{
  "n_layer": 14,
  "n_kv_head": 5,
  "positions": "rope",
  "init_std_o": 0.0,
  "lr": 0.00218,
  "weight_decay": 0.096,
  "warmup_steps": 0,
  "dataset": "wikipedia_en"
}
Each number is 200 + 30 x the weight over its row's rms, rounded and kept within 0 to 999. Layers, rows and columns count from 0. The size before them is the row's rms in percent of the matrix's.

# layer 3 MLP down (transposed), 1280x320, rms 0.1, rows 752-772, columns 0-79
103,195,168,182,205,171,185,184,139,260,144,185,249,206,167,234,209,157,152,184,202,225,173,200,191,252,215,179,199,206,231,186,217,148,160,191,199,210,208,159,177,196,227,200,182,209,211,227,153,178,181,224,222,195,184,169,256,178,217,173,171,208,187,214,210,190,226,228,217,174,222,217,189,230,216,227,243,285,222,175,241
102,244,237,231,174,217,205,204,214,141,169,231,227,197,204,232,208,178,235,234,210,236,199,220,207,212,200,199,167,235,157,174,214,160,247,246,178,193,239,253,262,203,249,200,180,176,149,170,216,167,171,216,227,246,227,175,203,227,203,198,210,197,195,199,172,201,161,125,195,155,214,190,172,194,230,173,177,157,207,210,189
094,233,220,260,207,201,245,266,173,205,209,200,174,172,183,176,211,200,220,170,179,213,254,210,228,235,197,205,186,167,192,203,193,129,218,205,241,234,163,230,218,203,198,174,172,209,217,192,152,237,213,201,210,177,233,193,176,215,177,209,203,183,200,200,203,199,119,238,226,239,209,214,214,231,234,260,235,219,189,246,215
098,207,227,201,184,115,186,158,247,202,198,159,181,185,168,174,268,215,176,218,182,215,184,196,149,211,210,178,172,180,187,217,196,219,157,209,175,233,245,210,170,283,152,242,222,169,196,187,142,174,244,186,214,205,153,195,260,173,197,204,186,229,176,173,162,172,209,178,195,234,186,165,164,240,187,185,231,173,212,192,251
095,170,214,184,208,234,251,268,172,165,161,195,235,228,185,143,220,204,228,118,186,250,185,223,191,193,247,231,221,159,212,235,160,153,266,195,239,210,232,158,240,157,155,181,141,154,206,222,206,159,221,217,217,199,177,204,200,239,195,184,184,166,193,173,209,240,188,192,175,243,207,194,258,200,224,190,216,192,189,153,203
102,237,193,225,203,253,206,195,205,176,171,169,207,212,201,214,145,213,198,205,238,157,204,146,234,167,146,202,194,223,254,213,197,167,229,181,159,202,210,149,153,226,189,190,193,203,162,211,268,197,203,164,187,165,207,221,238,154,170,174,203,202,174,215,205,176,204,230,238,205,197,154,185,228,196,225,213,181,217,230,209
107,235,229,177,182,216,201,206,219,171,213,189,155,186,224,178,183,233,266,252,203,210,221,207,163,169,232,223,191,235,208,193,154,174,186,250,148,216,216,193,186,213,177,195,236,209,219,211,266,242,206,155,200,179,222,211,247,218,199,178,177,157,174,198,235,194,225,210,190,194,216,138,181,180,226,171,183,205,215,213,205
107,214,181,242,218,223,175,208,213,214,171,141,223,171,214,176,208,234,184,192,271,172,161,215,226,164,183,179,216,217,198,174,188,223,221,177,174,236,241,145,231,200,145,186,169,227,222,197,193,191,179,212,202,204,265,177,133,196,189,208,203,227,210,205,257,182,175,211,192,302,202,154,168,190,234,194,195,218,183,177,181
097,211,179,212,241,172,206,179,204,131,206,225,223,260,190,226,173,166,230,223,227,222,161,116,191,199,178,230,235,168,229,217,194,184,181,210,166,248,191,236,236,186,166,233,237,202,172,252,174,210,181,205,185,246,173,234,192,171,179,227,212,244,206,205,151,189,154,188,195,247,190,185,211,177,222,138,158,160,261,183,197
105,234,192,162,189,228,269,197,177,250,233,214,229,165,178,185,195,214,242,187,192,231,252,184,230,240,202,229,189,257,192,163,202,145,188,189,175,198,268,221,200,237,210,252,240,179,188,223,161,146,224,257,197,162,240,179,231,181,175,200,200,143,189,215,203,239,211,254,196,207,186,215,202,245,265,207,223,182,248,244,165
105,208,194,173,259,189,198,231,224,221,206,199,177,130,195,221,181,287,178,221,248,168,194,198,244,173,159,252,173,239,182,195,242,234,216,153,154,202,216,157,190,199,221,185,186,174,188,185,176,196,227,194,188,196,205,215,236,147,182,195,197,171,244,254,219,204,216,158,193,203,161,189,213,200,175,180,180,158,219,235,108
102,152,175,218,210,216,174,148,243,158,166,202,239,223,221,186,201,202,193,234,163,201,180,175,216,195,186,247,163,225,188,228,220,226,241,179,152,205,187,213,205,210,264,199,213,205,216,234,211,194,162,150,196,180,192,223,193,219,195,212,244,194,188,220,168,176,182,191,187,220,230,208,203,154,228,186,262,243,195,196,230
108,174,203,208,209,144,222,228,205,203,197,215,175,186,217,165,189,221,218,127,172,179,163,199,212,201,198,158,214,172,167,215,194,204,164,190,183,155,239,199,283,194,182,160,230,173,224,235,249,251,205,208,221,233,194,169,201,187,231,175,211,198,159,179,125,189,201,167,215,192,196,181,193,256,210,222,175,209,189,194,279
078,184,260,208,243,213,221,217,228,115,183,213,207,147,239,266,205,203,191,177,206,214,259,223,204,209,204,148,252,240,244,186,153,217,188,231,218,169,199,188,210,205,198,184,203,203,197,216,241,201,199,223,201,203,233,217,256,200,265,196,266,227,263,214,197,265,115,206,244,188,245,227,231,181,198,238,197,263,153,162,196
099,259,230,231,228,215,183,208,181,164,211,173,254,176,224,199,200,154,185,224,180,129,178,210,246,179,169,195,165,227,185,199,255,162,150,228,251,195,230,234,215,198,210,148,230,233,224,233,228,139,151,214,170,162,208,191,194,220,246,223,208,191,179,169,219,195,210,187,234,243,266,179,188,155,205,155,166,216,182,191,238
105,192,220,210,189,205,181,171,233,230,205,229,255,159,180,183,118,184,222,232,186,239,176,215,229,204,192,200,211,224,189,161,210,168,203,210,241,210,170,227,151,184,205,184,224,188,199,210,136,198,168,228,251,224,236,164,200,175,207,167,221,221,141,225,189,165,226,158,172,193,203,194,197,213,188,174,198,207,177,167,177
100,182,204,224,205,209,285,175,239,186,215,228,249,203,184,199,212,189,187,148,266,257,195,214,245,191,205,222,231,261,178,218,229,192,203,207,143,210,222,130,162,179,149,123,225,227,148,174,203,226,186,195,217,220,230,228,247,153,214,223,222,172,180,215,175,188,182,175,210,187,162,198,193,150,225,214,211,148,195,233,202
109,177,202,218,254,199,267,163,245,158,179,213,191,246,220,173,188,212,222,228,152,182,221,154,188,225,170,225,210,198,186,200,173,174,206,207,181,243,179,195,245,233,246,168,250,223,181,196,159,276,186,217,203,216,215,185,183,246,169,228,176,124,185,203,266,221,234,128,253,181,186,232,126,217,220,192,173,175,169,188,179
105,215,208,223,187,196,185,213,208,183,227,115,212,201,225,179,194,209,246,201,207,179,189,216,206,233,229,197,176,236,225,208,214,184,213,242,190,172,169,207,158,89,203,202,230,171,216,158,167,191,216,217,230,217,235,246,224,213,178,194,168,212,214,218,181,197,229,244,243,241,175,255,212,156,155,206,125,238,227,203,213
067,235,177,214,184,194,125,158,205,197,229,236,187,147,238,208,205,229,190,207,203,157,182,212,133,148,160,176,250,153,208,174,238,196,151,200,206,213,214,149,186,234,191,187,189,194,226,213,143,160,210,191,175,185,213,206,172,199,340,234,204,203,212,208,240,201,241,240,208,180,191,209,174,215,195,210,179,185,200,203,171
091,187,220,178,210,235,259,164,250,156,187,215,207,199,195,201,191,186,162,188,232,202,198,161,161,168,187,210,196,240,165,215,138,214,180,228,227,188,201,194,191,152,159,197,213,205,216,180,175,182,235,192,257,208,197,208,227,187,203,230,215,229,234,198,245,220,255,263,195,253,211,160,162,185,176,192,177,170,147,217,263
# layer 3 MLP up, 1280x320, rms 0.103, rows 753-772, columns 0-79
102,189,191,194,173,252,195,197,215,199,251,191,192,218,204,193,147,210,166,244,232,237,172,259,211,213,206,218,198,171,131,202,245,168,200,176,222,197,215,182,204,220,265,190,186,150,210,230,194,238,213,211,222,193,195,240,181,169,192,238,194,177,198,206,188,258,133,198,188,176,231,145,234,160,202,122,217,188,229,161,168
095,168,175,211,209,220,205,250,196,142,189,185,213,205,173,189,205,168,251,208,226,224,183,173,232,205,198,239,180,174,219,246,192,202,239,200,163,167,233,205,169,257,184,183,72,230,220,172,245,170,209,206,209,256,142,152,178,144,160,238,135,189,166,216,191,201,203,184,219,223,214,178,205,215,218,219,208,148,168,152,210
095,157,214,188,176,156,175,225,197,179,148,201,203,216,246,194,214,220,133,220,236,193,245,213,247,208,242,166,185,202,181,201,186,182,199,180,202,168,254,200,180,204,169,192,231,207,168,140,208,154,177,203,153,152,211,237,179,172,181,229,218,206,212,197,153,188,213,170,190,178,186,186,230,220,184,203,182,197,253,240,238
096,201,258,151,203,233,239,245,169,188,221,186,253,243,234,175,241,212,205,182,216,265,211,207,170,242,208,196,222,218,212,202,188,183,251,210,206,213,239,176,209,189,156,220,154,168,228,221,218,174,156,209,175,134,190,207,226,215,194,150,158,168,214,189,141,214,183,243,191,244,198,213,205,206,140,187,214,180,197,208,238
095,187,237,244,201,148,186,188,162,194,217,218,221,183,203,212,238,236,234,201,202,230,201,225,204,192,205,162,226,186,210,220,218,189,184,212,227,223,167,231,183,218,231,249,222,178,188,241,183,223,219,231,149,229,239,190,188,226,203,190,236,164,179,155,223,181,199,159,200,239,201,207,256,252,181,208,229,258,170,194,246
105,202,227,213,198,170,202,205,167,169,181,219,140,253,180,224,207,208,182,253,211,215,167,215,222,216,162,229,200,197,187,216,213,212,110,207,204,272,182,211,229,216,196,196,169,204,253,201,227,272,208,155,223,136,198,171,136,232,190,175,215,205,152,166,242,170,168,195,158,243,143,173,173,188,173,195,258,252,198,141,157
103,186,239,187,160,203,201,223,197,218,218,208,184,190,227,165,239,256,214,226,168,171,167,200,162,108,189,227,152,213,216,198,173,207,189,129,84,209,204,190,194,204,260,229,157,234,216,181,209,219,186,218,230,173,218,174,244,203,203,192,213,183,233,226,183,223,155,196,182,204,209,194,169,201,117,197,212,178,185,159,185
099,168,170,210,199,187,216,237,223,159,245,230,193,177,230,224,185,185,177,163,206,207,114,195,201,216,190,193,166,184,197,177,193,221,138,203,220,240,205,145,183,221,208,193,169,206,179,206,208,213,233,237,218,222,229,227,155,201,179,185,143,206,192,194,188,216,298,271,173,207,215,247,188,198,222,210,198,173,169,241,257
102,174,240,188,142,211,188,170,181,183,138,204,227,238,209,193,173,254,211,187,227,207,191,143,229,196,245,213,167,151,187,206,260,185,235,148,220,184,211,155,139,205,170,176,201,215,206,153,186,197,190,218,185,269,249,195,246,221,154,168,205,151,190,212,205,164,200,170,142,220,214,223,218,237,157,239,238,211,247,151,242
103,201,239,248,213,173,205,184,246,192,225,223,205,229,206,244,180,200,196,267,161,181,187,157,215,213,196,222,230,177,193,206,198,175,154,216,163,174,170,220,180,210,213,209,196,245,209,153,211,199,229,199,241,189,210,161,184,206,181,180,224,211,195,195,136,121,210,224,196,206,188,238,190,164,213,182,220,171,208,231,183
090,149,236,227,178,197,132,188,205,201,202,116,201,165,179,189,152,228,173,171,174,204,216,168,205,259,175,265,219,190,213,175,200,191,219,179,184,252,148,151,224,219,249,188,195,184,211,183,187,203,247,204,157,246,242,202,146,164,180,197,211,193,249,228,210,183,192,217,266,174,202,182,281,207,224,228,251,169,140,206,256
101,177,190,155,227,236,212,220,200,221,171,277,175,187,174,227,169,202,202,178,213,178,188,155,177,239,184,127,201,196,189,169,226,162,173,141,158,200,194,249,204,192,151,198,233,171,229,207,186,239,205,186,206,199,155,162,196,230,183,187,224,212,165,200,196,238,196,214,175,183,195,233,278,245,218,193,243,192,220,180,254
117,178,185,228,219,185,145,223,180,250,237,165,204,200,218,167,176,208,159,204,225,265,213,195,189,188,183,205,194,192,223,190,183,200,214,209,189,212,181,167,198,205,182,160,204,219,228,138,124,208,199,194,162,169,190,229,144,194,114,166,182,174,195,207,204,173,179,152,198,167,193,244,194,216,224,215,224,209,185,208,210
106,220,252,162,196,231,204,194,176,198,220,161,204,156,194,158,196,197,230,243,210,169,180,198,193,225,155,194,152,192,164,206,235,210,182,150,225,164,193,267,183,191,157,170,209,191,197,242,167,185,117,220,157,193,207,197,183,175,186,218,232,185,220,159,149,179,216,189,258,214,222,147,243,192,206,218,244,224,141,140,224
097,172,166,245,217,224,208,243,170,207,225,180,208,203,230,218,146,221,208,305,202,143,202,216,240,209,189,177,125,213,139,185,230,160,229,175,200,222,165,191,128,168,216,226,208,191,169,207,181,201,247,204,253,195,173,213,174,206,157,195,180,216,210,234,175,202,242,252,171,195,163,165,259,250,187,182,204,145,188,157,214
103,226,235,206,208,225,216,196,184,208,221,171,161,184,201,267,169,192,185,212,113,248,254,145,226,228,240,220,261,163,203,220,205,264,175,189,225,211,180,233,218,192,196,182,179,211,212,195,161,193,199,220,235,174,124,166,205,156,217,156,183,211,228,206,188,182,208,244,130,170,168,182,157,190,209,197,162,194,209,228,181
106,202,144,193,218,204,160,207,203,197,263,221,205,138,189,191,202,176,224,201,234,212,212,190,212,195,175,234,169,213,229,193,231,177,219,244,188,198,257,220,161,181,195,237,205,206,201,214,148,181,179,197,240,211,146,227,140,232,168,206,183,239,244,174,226,182,168,181,203,237,222,236,169,161,202,220,195,239,190,219,217
100,250,179,179,135,225,231,178,194,207,208,199,211,232,211,224,166,200,244,195,214,252,181,178,182,201,206,252,187,152,187,205,202,238,195,165,192,166,215,166,216,240,185,197,189,171,173,201,190,219,226,225,203,204,174,154,208,216,241,186,176,203,221,192,182,206,235,205,165,218,207,225,177,201,199,231,164,200,176,151,147
095,221,170,147,171,184,183,232,206,198,169,210,207,225,208,217,179,239,155,238,126,179,180,185,194,111,228,165,209,199,208,283,199,217,179,205,194,226,201,196,222,162,226,153,154,211,210,201,232,197,198,229,185,197,215,242,237,188,217,203,179,215,216,230,219,196,210,208,173,158,196,205,207,167,97,244,232,204,162,247,202
096,170,249,170,108,242,229,197,256,183,190,208,177,179,177,195,196,189,168,208,111,162,220,152,185,175,163,225,215,164,205,154,208,180,160,194,179,161,163,224,188,192,163,200,185,197,229,233,213,223,180,176,205,219,190,234,227,197,211,206,139,180,180,186,215,187,199,253,198,205,225,174,127,264,183,203,142,211,177,190,191